Weights of a small transformer language model: vocabulary 4905.
Each number is 128 + 24 x the weight over its row's rms, rounded and kept within 0 to 255. Layers, rows and columns count from 0. The size above them is the row's rms in percent of the matrix's.

# layer 9 MLP up, 256x128, rms 0.216, rows 54-88, columns 0-63
size [ 99  94  91 103  96 109  93  88 106  94  86 111  97  94  97  88  97  99 111 105 112 103 109  95  99  96 112 120  88  95 106 110  97 100  92]
[[150 138 161 145 150 150 102 149 164 135 137 176 137 138 140 100  85 151 144 175 119 134 126 132 129 145 132 125 132 152 111 151  88 121 102 102 157  85  88 132 147 153 122 134 146 104 149  92 167  91 102 103 171 134 139 133 152 142  89 144 114 178  91 126]
 [ 94 111 158 159 130 150 130 136 177 156 113 147  93 153 133  90 119 116  94  96  73 109 109 113 151 110 158 154 106 126 132 143 137  96 118 111 166 127 105 114 129 151 131 140 120 146 130  91 143 137 148 152 117 137 159  97 131 184 153 154 145 122 124 100]
 [115 122 148 147 161 109 147 129 168 155  84 111 154 154 126 102 151  98 113 122 124 112 123 104 149 128 125 141 119 177 162 138 127 110 145 152 145 135 171 124 137 162 148 145 123 135 105 146 157 117 125 143 131  77 107  94 130 150 207 172 141 120 133 132]
 [164 148  98 106 109 127 124 142 123 154 107 142 102 157 142 110  92 169 116 141  94 170 135 119 105 130 122 113  55 107 143  83 145 115 161 140 113 123 117 122 157 152 139 146 132 145 134 163 106 149 165 121 116 137 127 125 142 197 142 175 137 138 102 142]
 [117  89 102 122 138 138  88 120 121  90  77 138 158 169 180 129 110 105 132 133 138 136  76 112 124 103 159 117  92 130  79 165 109 157 160 108 143 127 110 121 161 122 110 111 130 107 144 146 114 122 131 107 123 124 112 117 120 107 113 145 122 145 170  96]
 [141 143 152 122 123 138 182 162 160 140 184 129 127 137 113 120 148 111 127 132 128 136 133 141  81 137 109 119 151  44 123 162 141  93 112  82 137 132  85 147  91 119 121 121 108 161 127  99 105 137 163  95 144 132 124 120 123 153  67 115 110 148 128 122]
 [ 84 117 150 147 109 151 142 174 101 119 152 118 160  82 156 165 171 126 151 126 126 134 121 134 141 181 136 124 105 150 124  98 106 143 115 166 139 133 120 123 136 110 139 146 151 109 132 145 105 130 114 112 118 194 106 122 148 158 120 121 115 121 113 148]
 [139 135 127 118 149 111  81 109 147 134 140  99 117 132 153 115  87 152 128 128 146  99 123 113 126 129  85 152 100  89 121 123 123 145 149  84 164  94 108 105 133 131 120  92 158 116 157 120  74 117 123 153 108 149 126 139 152 122 116 108 111 146 161 132]
 [152 100 142 141 131  68 139 145 106 137 144 131 117 103 116 108 137 106 153 100 127 123 118 175 123 130  97 136 129  93 115 118 136 121 159 115 172  84 134 164 192 120 149 110 139 130 147  82 130 129  92 118 168 158  99 156 160 136 121 129 123 145 134 116]
 [110 133 178 150 103 127  87 177 130  78 141 153 108 142 155 112 118 144 123 136 133  73 101 115 155 131 133 109  85 136 113 102 138 129 110 111 158 108  77 149 109 117 112 160 134 153 164 159 139 172 130 158 153 132 150 110 134 136 168 128 105 161 138 158]
 [110 105 102 155 120  99 124 101 164 152 130  94 136 129  91 118 145 135 109 142 139 115 183 151 146 123 155 129  95 142 155 114 140 133 139 105 124 141 149  99 119  92 130 114 144 179 150 150 145 148 163 182 127 115 179 116 152 158 116  52 102  99 143 175]
 [142 173 108 122 117 125 113 120  83 105 139 127 113 155  97 124 128 100 132 138 110 148 119  81  99 127 151 105 163 103  73 161 143 138 136 106 110 131 125 160  86  82 125 150 145 142 133 109 112 108 117 120 134 145 190 112 155  71 142 149  78 132 140 110]
 [ 93 119 154 104 132 136 145 103 128 109 122 144 128  97 160 132 132 110 138 138 110 113 188 148 127 120 106 112 124 112 136 147 124 150 114 178 129 120 115 129 143  95 131 159 109 111 116 170 154 116 109 112 158 143 140 163 117 102 106  94  90 131 121 146]
 [ 94 173 135 108 125 144 106 116 143 125 115 118 156 155 118 170 144 185 132 135 131 135 130 104  99  89 134 138 108 111 129  83  97 130 162 143 103 142 112 185 104 103 151 110 108 147 104 104 106 112 136 129  76 159 149 155 114 137 124 120 106  96 150 129]
 [151 114  98  91 155 112 124  96 144  91 130 125 149 138 153 132 134 113 122 142  95 146 121 150 125 123 150 121 128 125 128 104  80  59 108 126  93  99 131 130 172 120 104 132 134  69 143  84 154 146  97  98  98 138 106 104 116 109 109 100 126  85 117 144]
 [ 83 131 107 165 145 129 141 119 129 114 105 105 138 167 134  87 146 114 101 153 111 109 119 110 134 134 134 165 124 131  97 138 115 135 119 145 124 149  77  86 192 109  66 141 104 111 147 114 157 136  91 100 130 126 111 102 157 104 138 135 125 155 102 151]
 [107 127 151 123 131 156  97 118 153 105 178 111 118 100 102 150 160 125 148  79 135 131 136 122 121 141 124 171 158 167 151 141 104 154 134  94 133 124 125 148 161 123 123 165 110 160 108 121 164 144 161  68 150 139 134 145 140 141 103 150 126  96 119 164]
 [133 150 102 117 125 153  99 134 114  98 110  97 137 170  99 135 137 109 140 129 115  96 115  79 153 123 181 138 114 170 148 129 163 139 105 121 132 158 105 123 122 112 126 109 176 122 159  83 151  87 135 159  87 105 115  97 121 150 110  97  90 104 132 137]
 [ 91 160  80 124 143 109 155 137 125 142 161 134  96 129 158 124 130 141 120 117 105 142 142 131  80 123 129 118 123 163 120 135 100 119 125 120 139 163  67 100 106 125 119 141 141 116 125 109 117 141 146  82 140 112 131 135 151 121 145  68 148 108 133 153]
 [118 158 145 140 141  75 161  94 106 109 108 136 109  94 145 115 119  98 141 151 153 118 150 151 153 137 109 121 128 145 159 167 148 135 102 133  95  79 140 163  90 184  88 122 157 105 136 172 127 161 150 136 122 189 139 135 164 138 124  87 128 142 116 180]
 [ 83 143 149 145 127 141 166 151 114 129 125  62 144 107 110 112 163 132 118 119  81 127 114 104 174 115 149 138 136 117 159 138 135 137 114 114 173 130 133 111 108 103 125 136 108  93 124 102 109 142  96 146 108 155 101 133  98 146 121 149 168 136  95 105]
 [123 141 108  53 159 134 159 125 127 115 113 156 162 139 142 151 108 103 146 158 117  87 158 138 145 119 117  92 127 166 132 160 125 125  91 138 133 105  87 119 150 100 141 101 134 159 103 153 135  92 110 141 161 134 142 150 109 134 163  98 122 119 123 144]
 [140 141 127 141 137 121 103 136 137  79 123 122 135 101 140 131  98 157 109 118 127 111 133 159 134 147 144  92  85 174 113 109 123 179 135 133  95 111 124 125 131  86 111 134 128  71 149 151 150  92  73 170 121  98 101 183 115 105 130 117 132 168  81 135]
 [154  92 152 162 149 131 153 107 138  84 113 151 158  97 121  87 119 124 144 140 141 124 115 122 117 145 115 158 137  83 125  92 113 175  77 139 121 144  96 116 124 102 113 157 105 104 120 115  76 129 109 145 111 157 141 141 166 106 137 163 136 115 136 137]
 [143 135 149 133 146 148 113 170  91 173  85 100 120 102 124 101 121 160 157  99 147 177 175 148 140 134 120 131 137 101 141 127 163 110 123 122  88 103 161 146 115 141 117 168 144 108 105 107 105 145 136 169 112 111  91  85 127 114 143  82 145 123 130 133]
 [145 148 136 116 168 149 139 155 162 122 144 139 134 105  80 152 111 126 167  98  94 204 134 163 156 139 126 136 114 130 115 147 155 152 120  95 107 108 144 111 104 143 147 147 123 143 155 140 108 118 132 157 138 115 149 107 152 166 123 110 111 112 117 144]
 [128 114  88 103 145 156 161 151 156 110 137 128 136 155 101 133  83 122 164 187 134 142 140  99 143 121 169 104 166 164 114 140 125 123 103 160 111 101 132 113 123 157 145 109 102 170 123 132 117 115 126 113 146 163 100 125 150 149 138 141 133 147 158 154]
 [113  88 175 114 118 130  86 107 115 141 169 130 110 146 109 102 143 153 144 102 120 139 116 154 167 130 120 146 142 176 117 133 137 169 122 145 154 110  99 164 118 108 132 132 138  69 117 106  91 148  95 123 105 114 124 107 125 119 121 126 105 153 130 115]
 [126 113  97 174 130 129 144 167 110 147 123 120 169 120 135  92 119 135 113 142  70 126 144 130 128 139 122  92 144 139 132 148 161 113 112 129  82  78 142 149 147 117 146 117 122 144 152 143 131 156 118 138 135 122 126  91 131 108 106 145 133 109 143 193]
 [152 126 160  97 123 134 112 177 121 112 121  97  77  98 127 145 112 121  90 102 144 138 158 100 135 147  96 129 174 134 103 111 110 127 132  76 136 151 151 121 163 122 129 110 114  74 144 162 132 115  82 124 120 153 143 144 121 127 130 114 159  89 147  93]
 [155 130 118 123 102 108 126 127 120 159 152 134  98 116 102 122 106 120 123 162 108 109 154  82 128 115 130 106 108 162 161 167 136 115 130 129  78 102  94 110 110  91 182  66 141 110 134 150 139 133 144 152 140 176 121 145 124 102 153 147 161 136 170 109]
 [152 170  64 129  86 117 109  80 119 128 113 153 180 139 158 160 158 132 108  95  97 112 159 143 115 125 167  75 130 134 110 133  85 137 146 192 118 132 123 113 146 146 118 167 135  80 106 106 130 134 138 126 123 119 116 119 107  90 119 124  97 106 127 129]
 [156 136 171 124 133 108 139 140 157 139 160  83 155 117 151 110  98  98 140 123 119  93 102 130  83 129 146 130 119 107 149 152 148 109  97 154 119 114 149 146 134  89 180 157 148  88 132 123 112 137 115 113 149  67 157 119 136  85 107 170 130 164 137 118]
 [162 119 169 150 136  83  95 126  78 117 157  96 148  92 116 164 121 129  95 132 101 122 128 126 121 146 121 142 123 116 113 127 161 155 106 150 129  97 123 135 142 129 113 150 131  90 114 141  94 149 122 118 119 109 107 104 147 144 119 148 121 170 151  99]
 [128 107 117  93 140 139 104 129 145 158 137 139 145 103 136 155  91 103 114 129 119 185 139 116 102 141 159 140 103 112 130 108 142 132 130 119 163  74  69 126 108 121 134 139 129  84 173 140 135 113 139 114 135 117 130 159 158 119 115 110 126 157 140  97]]
# layer 9 MLP down (transposed), 256x128, rms 0.291, rows 54-88, columns 0-63
size [ 95  92  94 103  91 103  97  89 106 101  87 105  97  90  97  85 103 105 102 106 100 105 112  97 108  90 114 121  97 100  99 110  98 101  88]
[[105 144 137 126 133 101 105 142  79 139 127 132 129 130 149 132 139 112  99 106 106 128 127 173 191  83 127 117 129 152  92 105 109 103  78 116 150 163 156 138 116 120 114 157  93 105 140 122 100 116 106 163 119 151 154 126 146 121 150 115 138 128 161 120]
 [156 146 117 162 110 101 129 116 139 141 115 104 119 110 156 154 189 131 154 153 100  87  75 109 140 133 170 132 114 132 123 102 113 170 110 133 108 138 149 123 130 119 140 140 122 132 124 158 111 131 112 104 123 157 150 172 119 113 151 159 168 131 104 109]
 [125 123 140 119 124 124 113 143 133 130 147 101 139 138 133 141 137 121 135  95 130 126 116 189 129  75 150  61 116 181 107 156 136 152 100 146 133 152 145 118 145 146 112 153 119 149 157 160 122 126 108 122 203 112 102 124 174 104 148 145 100  94 135 166]
 [122 118 116 130  93 108 139 127 126 136 142 104 123 119 151 181 140 117 131 159 151  81 111 116 129 100 114 154 112 154 135 163 188 146 123  83 114 170 146  91  99  81 165 122 134 107 126 111 103 108  98 146 128 141  79  94 110 131 124 129 109 125 112 159]
 [145 114 165 144  92 163 119 143 150 136 114 149 160 173 123 150 153 123 154 150 137 111 122 111 132 153 116 140 148 126 114 128 116  87 155 116 141 120 120 166 114 146 105 128 149  98 164 125 136 132 138 119 119 127  59 125  92 139 146 106 145 135 150 117]
 [158 128 124  92 157 149 109 156 131 155 108  94 159 132  92 141 105 115 145 103 156 129 124 125 112 103 152 143 137 147 137 142 139 186 143 110 128 167 137  76 145 103  89 107 125 179 130 116 139 106 169  99 156 114 153 163 150 147 125 118 143 103 106 110]
 [123 124 116  97  93 102 104 132 117 123 127 145  97 167 152 100 103 172 116 120 127 120 116 160 145 140  90  92 142 104 133 123 126 121 152 156 104 138 147  95 134 132 142 183 105 113 107 119  96 100 142  92 101 138 105 126 124 129 161 123 176 107 175 102]
 [ 60 110 113  79 137 120  95 176 146 107 103  97 114  71 148 114 121 103 129 117 125 112 110 175 185 107 138 106 141 117 142 183 121 130 131 119 113 153 156 115 151 129 139  96 121 141 114 142 148 104 156 131 154 115 122  95 128 111  89 143 109 151 152 107]
 [119 101 111 134 154 136 124 121 134 141 122 130 118 175 109 138 124 108 156 164 126 110  96 127 134 135 192 126 129 156 158 150 140 119 151  73 119 141  77  93 130  93 136 129 120 117 162  99 136  92 165 141 142 190  73 142 139 146 142 126 154 111 112 137]
 [128 113 176 127 139 110 107 124 126 111  87 147 124 125 173 134 107  69 159  86 125 153  81 119 118 109 135 139 180  75 128 106 139  93 144 149 129 136  83 125 120 146 104 139 104 142 102  97 138 169 168  99  86 130 131  87 126 129 170 169 127 153 117 143]
 [118 174 119 119 126 151 126 124 124 110 124 138  90 117 149 120 178 131 133 125 139 126 126 127 133 156  92 187 150 133 125 102 109 121 120 161 144 140 143 151 130 133 117 135 160 130 110  90 122 119 140  81  71 122 152 194 147 107 121 108 116 166 159  75]
 [117 133  95 160 136 155 165  58 140 153 122 148 108 164 113  94 147 155 151 109 109 103 100 127 126 149 169 121 104 122 141 111 104 138  61 118 124 158 118 127 145 116 162 132 105 176 122 172  90 182 135 112  96 134 123 162 138 101 143 114 134 117 100 104]
 [145 132 108 131 143  90 137  97 136 127  91 145 113 162 174 151 128 127 149 112 132 118 152 163 146 119 127 149 102 104 143 115 114  73 130 149 100 136 143 101 109 140 121 109 134 122 141 133 145 125 123 113 126 175 182 110  93 185 104 137  89  99 107 127]
 [137  93  85 110 161 114 144 132  94 104 107 124 120  96 122  91 141 109 113  95 139 147 135 109 164 101 122 145 148 141 130 141 127 120 109 128 144 110 133 131 148 140  90 155 160 130 178 127 174  99  86 123 132 111  85 110 103  89 109 118 121 144  74 127]
 [ 99 130 165 145 162 119 119 161 138  90 134 136 166 124 131 127 137 128 143 116 120 104 153  96  85 128  98  86 144 146  98 126  99 110 105 105 148 124 138 108 117 157 175 144 121 141 206 110 170 128 156 115 103 126  74 125 159 143 111 139 108 119 117 125]
 [173 100 129  75 131 125  86 136 124 148 134 137 145 107 118 156 125 161 134 121 112 109 134 167 176 122 148  92 139 116 182  85 121 154 119 130 128 124 138 171  77 164 147 118 139 148 124 145  94 113 128 102 128 134 145 141 106 150 127 108 167 114 171 125]
 [106 110  96 155 120 121 138 100 123 138  83 128 103 120 105  92 147 162 150 126 134  88 133 110 123 115  95 121 123 136 113 152  80  92 136 120 121  84  99 143 176  89 109 150 144 108 146 123 175 150 126 140 117 134 104 154 159 113 145 142 102 135 128 155]
 [113 123 146 134 134 117 127  95 131 127 104 144 145 124 113 152 133 148 154  74 116 145 134 155  94 112 143 161 130 103 130 120 178 126 121  74 151 114 145  89 124 126 123  97 117 144  98 137 142 122 145 170  69 135 130  93 177 109 161 125 116 134 115 127]
 [149 134 145 156  90 116  88  81 166 132 125  95 133 139 110 127 162 127 121 137  72 143 124  84 139  99 124 159 112 131 145 133 103 152 105 139 123  99 141 106 177  54 144 107 136 134 153 138 132  94 131 129 123 172  84 108 117 144 121  83 105 153 159 114]
 [127 120 138 130 156 126 184 139  95 153 107 154  92 142 194 130 104 182 141 105 159 149 147 187 131 135 114 136 155 138 137  92 122 134 152 102 123 111 136 113 107 126 140 109 145 124 135 144 142 143 119 146 117 119 156 144 156 142 131  98 124  75 163 138]
 [156  89 165 142 170 120 129  94 143 187 121 107 122 107 102  94 137 109 148 132 153 129 133 101 102 113 112 118  93 133  93 138 126 102 134 137 160 101 139 136 126 114 134 144 148 117 118 147 100 116 109  89 127 147 142 146 147 149 134 154 117 114  78  75]
 [ 95 135 125 129 136 118 160 145 161 104 120 176 113 159 114 157  95 133 161 103 123 125 156 148 133 173 111 124 133 133 145 142 150 153 140 159 133 154 157 150 127 124 115 134 120 133 127  75 138 156 125 130 131 109 110 170 127 100 117 163 185 141 136 157]
 [136 130 154 100 150 154 105 126 103 157  82 106 132  72 120  90 110 121 124 145 138 118 118 150 174 186 156 125 116 153 173 142 124 111 154 147 136 143 114 140 109 127 166 104 105 149 162 110 118 156 120 125 101 109 135 142 152 134 124 127 130 150  95 143]
 [142 148 188 126 144 109 109 169 180 157 129  93  92 107 136 151 154 158 120 105 143 123 124 119 113 129 159 122  98 134 105 127 162 143  83 127 135 127 147  97 134 116 134 128 136 187 129  93 154 123 123 173  88 130 146 128  85 155 146 118 107 104 189 133]
 [110  75  95  95 122 135 156 152 119 148 163 134 126 118 124 106 144 130 201 124 130 123 135 139 184  73 124 114 151  92 126 165 132  95 148 109  95 104 105 147 123 120 183 140 122 119 145  92 152 122 137 126 139  93 134  97 110 139 107 110 167 188 140 138]
 [ 98 162 144 158 117 133 116 123 141 144 124 159 131 107 125 119 168 117 150 114 139  99 115 118 123 139 168 143 119 122 120 108 144 141 138 150 127 159 144 172 132 113 134 108 131 161  95 124 131 107 132 128 111 106 138 117 110  99 129 154  79 150 168  91]
 [103 108 110 154 126 110 148 117 121 126 152 105 172 125 112 104  93 107 155  89 130 162 150  90 118 122 143 118 121 142 115 162 100  95 125 149 138 102 154 150 139 139 107 102 170 129 113 135 117 110 124 117 102 138 145  98 131 165 127 142 132 114 123 137]
 [112  94 157 111 158 171 136 170  74 140 163 136  80 120 133 116 151 137 147 124 114 124 110 145 117 149 138 185 124 141  95 110 117 152 123 153 169 145 145 134 129 143  91 137 125 125  75 137 108 115 104 141 102 129 131 119 150 176  92 142 144 161 139  95]
 [ 98  88  86 172 163  99 149 118 118 133 123 122 122  88 146 106 144 174 115 155 129 150 169 135 131  94 117 141 137 130  59 127 110 137 134 133  90 134 111 134 148 128 138 142 146 120 157 113 122 125 134 144  97 132 133 123 135 120 155 132 141 156 120  94]
 [ 81 131 143 132 110 142 106 139  92 139 193 154 131 143 104 125 119 145  92 132  96 144 131 120 105  92 130 137 142 120 111 119 147 118 167  95 121 122 111 136  96 112 111 114 133 127 179 144 121 136  96 135 120 128 135 134 151 139 116 142 152  80 102 106]
 [122  91 105 148  91 142 186 104 148 132 127 118 110 142 122 117 100 113 128 132 140 130 137  88 141 133 103 132 146  97  97 127 109 150  99 139 102 125 131 152 177 136 157  95 140 122 161 125 108 143 100 131  98 125 160 107 111  87 118 155 135 111 151 113]
 [122 148 125  98  88 143 130 108 104 125 147 166 172 129  90 192 115 110 121  78 130 105 134 128 157  81 146  91 154 130 151 136 114 137 142 179 104 155 155 104 108 108 140 145 116 132 141 153 131 143 109 110 156 121 135 129 158 141 102 112 115 120 152 143]
 [104 188 151 102 117  93 135 179  97 130  87 165 126 116 169 117  87 135 105 107 133 115 116 118 161 135 114 131 133 109 136 100 132 167 130 150 118 146 119  89 106 118 188 111 132 170 139  96 119 158  59 127 109 107 126 147 108 120 100 129 100 125 137 149]
 [126 161 134 157  93 111 127  96  94 154 137 128 112 139 157 161 114 119 118 153  93 116 151 133 125 112 101 143 135  96 155 121 128 108 139 125 132 123 130 123 141 118 111 121 119 120  95 138  92 111 120 132 138 148 115 148  53 101  96 148  75 182 132 171]
 [117 114 114  99 168 119 119 131 125 119 139 135 130 173  91  83 157 155 187  92 156 111 144 127 131 141 147 103 113 111 110 103 157 103 117 167 105 145 128 112 133 154  48 135  92 120  92 134 104 154 122 110 115 122 108 117 114 130 150 140 113 117 118 105]]
# layer 9 MLP gate, 256x128, rms 0.209, rows 55-89, columns 0-63
size [100  93 112  93 103 101  97  89  94  95 108  95  97  96  76  99 102 100 101  97  98 100 100  90 108 104  92 103  99 100 105 107 100  98 111]
[[136  90 162 125 150 110 140  90 111 110  98 120 139 133 109 170 159 130 158 131 169  87 111 133 137  82 105 138 104 122 122 129 134 156 110 118 137 155 132 152 123 122 139 144  97 122 148 116 115 103  96 175  98 154 165 148 119 170 163 112 143 143 110 163]
 [173 132 111 109 125 113 111 152 148 130 104 135 142 125  89  86 110 105 146 130 123 109  91 100 155 110 135 110 115 130 132 124 136 120 125 149 134 116 120 126 136 126 143 151 156 118 147 141 139  91 114 160 143 124 130 117 121 178 157 114 156 128 149 167]
 [114 142 137 160 145 161 133 128 140 167 131 142 119 117 139 122 134  91 135 138 108 115 188 145 105 126 113 107 180 150 136 161 175 119 172 122 126  97 114  79  98 107 150 120 126 141  93 118 138 107 143 136 153 115 138 115 175 131 159 142 118  88 119 134]
 [153 145 132 158 116 100 134 135 154 140 105 129 170  97 130 160 158 154 133  98  95  92 127 127 164 126 144 158 128 108 107 153 131 152 145 142 117 175 115 125 131 151 108  98 118 138 119 110  97 155 112 164 141 136 118 113 132 156 134 155 138 121 115 136]
 [163 156  85 149 114 170 154 155 128 127 180 146 151 108 118  81 173 110 122 138 114 118 142 144 142 186  99 125 149 105 113 118 130 120 124 134 117  69  90 130 116 126 145 156 103  96 150  77  90 147 117 100 102 115 115 131 160 149  99 128 128 133 127 123]
 [136 131 133  85 117 156 139 129  93 167 131 110 146 188 141 111 138 149 123 129 151  95 130  71 122 124 143 146 114 108 133 131 140 132 186 148 146  94 148  94 131 136  97 103 159 136 122 162 118 134 103 135 164 153 132 149 135 131 140 162  79 124 123 186]
 [135 101 119 112 143 138 120 134 132 124 123 143 103 111 156  85 127  54 147  84 125 117 117 127 182 148 101 110 158 119 107 121 101  72 123 133 117 123 128 148 140 148 175 127 150 106 145  97 159 103 170  88 165 143 114 129 112 107 116 130 124 187 136  96]
 [ 90 147 174 173 170  71 118 143 114  81 103 129 149 137 107 132 149 163 113 109 150  97 141 122 124 128 113  89 108  94  96 140 139 121 167  90 149  87 106  99 100  62  95 130 155 145 129 112 125 122  87 110 116  98 144 134 115 130 103 144 143 129 129 140]
 [127 135 124 123 115  92 106 114 102 104 104 172 158  99 147 144 109 106 134 101 115 111 103 167 118 116 121 140 175 103  89 108 147 149  88 139 122 144 154 133 131 148 112 125 173 125 126 102 105 152 171  62 101  79 141  92 104 129 103 152 102 147 123  88]
 [101 140 126 162 149  95 199 141 143 133 117 105 142 107 107 160 127 134 158 113 112  93 107 125 193  98 158 120 142  81 153 134 150 129 137 115 129 150 128 121 156 140 131 132 117 144 127 122 138 175 142 165 161 129  98 132 109 159  86  95  79 129 111 167]
 [152 153 104 132 136 101 147 116 134 155 154 102 139  73 126 103 135 131 136 113 161 129 150 148 122 139 146 107 133 115  95 136 114 130 144 125 133 110 110  94 106 120  95 123  99  71 130 133 130 131 166 185 122 103  93  95 123 164 139  79 110  97 136 144]
 [179 152 131 129 110 130 105 149 179 143 141 137 208 110 109 101 143 109 168 118 119 145  98 118 111 128 160  79 126 139 112 134 108 116 132 114 177 146 126 115 127 129 173  74 169 174 139 113 136 134 139 164 127 125  85 109 148 116 154 136 155 143 156 137]
 [152 187 120 142 125 123 141  80 145 163  92 144  89 161 135 134 120 127 120 155 154 145 140 119 105 128 153 132 101 127  93 110 158 147 143 103  99 106 123 150 124 129 155 104 135 144 120 132 123 145 121 171  91 103 170 149 155 170 155 154 143 136 145 125]
 [122 152 174 168 170 103 142 197 126 120 122 102 122  68 115 135 159 158 154 159  83 133 159 125 146 156 113 123 156 113 150 121 103 151  72 140  92 150 144 111 103 201 127 118  76 153 146  94 109 141 134 162 126 124 113 120 163 136 129  88 128 135 143 116]
 [101 141 184  76 126 124 122 135 154 109 167 148 100 148 151 144 124 115 113 143 154 118 119 124  79 123 103 143 151 112 122 153 129  71 123  91  88  96 148 125  83 112 166  87 126 182  92 155 118 143 112 160 105 115 149 153 128 134 120  88 117  97 132 129]
 [156 141 128 125 131 136  90 152 124 159  96 163 172 113  99 118 136 158 112 138  86 113 110 146 126 152 167  92 132 109 115 138 100 161 151 147 135 141 142 170 118 107 134 131 105 136 110 144 101 154 114 175 127 124 170  93 123 113 130 154 143 146 171 127]
 [104 152 134 150 179 170 127 148 164 142 107 103 145 136 140 165 170 124 114 122  88 153 153 108 133 145 128  94 101 115 102 107 110 116 120 125 109 104  97 145 147 132  95 107 118 116 132 134 133  75 103 111 144 124 127 140 120  94 134 151 183 109  99 143]
 [ 76 161 145  62  62 115 102 135 169 152 112 120 129 157 112 106 134 125 185 112 117 124 131 162 100 129 166 137 141  79 102 109 146 174 115 125 141 132 134 109 134  68  93 125 151 143 136 120 146 107 129 118 122 169  97 155 151 113 162 116 134 110 169 124]
 [122 104 159 191 143  59 123 116 110 150 130 127 124 107 141 112 114  90 153 137 114 132 140 119 128 111  97  98 150 123 115 138 139 119 142 105 114 110 124 165  84 138 138  94 117 164 165 112 157 157 141 158 115 108 125 131 143 111 145 133 123 127 143 157]
 [ 91 155 126  81  86 132 108 162 120 122  98 145 137 124 132 169 161 145 149  98 124  97 141 117 127 139 157 142 156 148 120 134  89 132 194 106 101 103 144 124  90 137 150 124 134 122 147  94 147 124 154 113 113  89 147 109 122 104 132 124 115 171 129 165]
 [150 124 157 101 119 134 151 147  93 173 178 121 136 121 124  74 115 162 112 117  86 155 169  96 135 133 132 150 143 113 137 113 144 130 152 154 122 120  91 130  93 112 123 141 120  90 139 164 174 168 130 126 107  96 144 116 144 126 155 123  90 127 137 106]
 [124  95 139 133  96 187 126 124 129 127 114 122  82 145 113  90  64  90 101 164  99 106 115  86 100 111 175 124 129 137 156 134 113 157 121 112 126 117  77 131 120  67 133 111 119 120 102 157 135 125 162 145 127  95 127 134 147 163 116 135  82 177 134 113]
 [142 160 124 119 109 137 122 111 138 162 111  83 141 119 151 133 109 108 107 137 154  92 137  98 120 119 131  96 103 132  97  98 155 122 111 123 136 150 125 119 109 171 143 155 125 163 144  91 180 107 162 142 120 112 125 145 136 172 133  98 170  76 175 143]
 [124 107 107 107 107 167 174 156 146 113 150 128 139 125 121  96 134 117 189 139 147 137  92 113 184 109 139 132 174 115 129 151 108  73 137 112 145  74 140 119 119 151 155 169  90 117 135 124 164 129 142 153 167  86 135 103 100 163 125 157 151 182 126 106]
 [ 95 159  88 134 143 106  95 128 166 122  92 145 133 163 138  95 136 155 113 122 171 103 137 144 116 110 136 131 136  98 132 153 148 110 169 121 200 132 129 153 129 111 143 103 142 137 124  91 131 102 127 139 121 139 141 118  77 144 102 128 114 142 174  62]
 [147 170 142 141 152  80 105 137 153 114  85 104 127 120 135 109 119 113 142 158 160 132 118 155 119 175  82 120 135 106 100 103 138 166 154 149 122 128 114 116 127 121 134 100  80 131 183 115 145 142 112 123 142 103 105 128 103 149 154 126 119 111 133 150]
 [151 124 103  89 132 121  80 109 103 137 138 130 129 124  96 140 128 120 150 112 108 114 163 115 192 128 179  84 137 148 163 114  85 156 154 148 168 156 116 187 139 101  93 114 127 122 130 127 114 119 118 115 123 129 117 129 118 131 155 120 154 165 143 166]
 [ 92 134 117 160 157 113 124 132 100 136 136  96 162 146 131 111 119 160 161 155 142 157 146 114 131 163 119 135 129 172  78 133 110 144 128 109 102 114  88 152 183 111 179 115 166 112 174 158 134 168 130 119 135 107 115  97 138 122 108 100  99 142  94 147]
 [106 113 126 127 142 150  90 102 143 127 130 147 126 143 137 127 105 181 111 133  99 113 189 101 157 154 131 101 126 162  90 121 103 162 179 152 119 118 126  91 147 126 102 110 143 145 128 154 113  94 159  93 172  71 102  83 129 160 118 120 117 117 111 118]
 [110 161 107 109 119 141  80 148 129 124  73 107 161 113 176 117 161 121 166 129 147 144 123 138 134 121 107 126 167 137 139 121 160  90 115 135 172 142 158 144 154 131 166 128 114 145 174 109 139 139 105 108 119 111 132 129  91 129  83  82 172 138 126 111]
 [112 122 112 112 123 127 157 156 145 143 124 131 120 130 147 110 112 132 129 110 126 138 164 129 146  94 170  84 129 116  86 152 135 109 154 149 112 151 101 153 103  93 174 117 103 131 169 119 176 146 145  92 103 122 144 163 154 163  98 110 142 103 146 113]
 [142 152 153 109 133 124  88  82 129 178 108 109 173 175 142 152 102 114  79 125 116 131 120 156 117 167 121 153 145  90 151 127 160 133 125 128 142  98 151 147 104  98 153 130 143 102 138 131 115  96 164  88 158  65 158 108 105 142 132 164 147 145 133 105]
 [153 115  81 174  97 107  90 166 145 153  96 148 133 124 135 145 125 150 158  95 139 124 101 129 132 109 125 114 100 145 120 111  92 144 142  99 109 144 106 138 133  94 105 124 121 145 125  98 118  79 129  94 111 127 129 120 135 150 132 141 107 128 100 123]
 [ 94 167 171 119 148 158 142 137 108 106 138 127 177 173 128 107 167 158 120 101 158 134 112 142 115 127 155 147 157 104 124 112 118 142 103 109  98 117 123 131 114 130  99 139 138 152  54  92 126 123 142 152  90 129 123 145 140 106 169 143 117  87  93 117]
 [105  92 117 137 129 137 101 115  94 126 136  77 110 170 163 130 126 140 174 114 133  81 151 134 137 111 132 156 161  94 146 144 138  78 148 132 110 109 151 139 168 125 144 129 115 165 138 136 140 127 146 138 150 114 123 107 137 114  68 131 171 127 139 126]]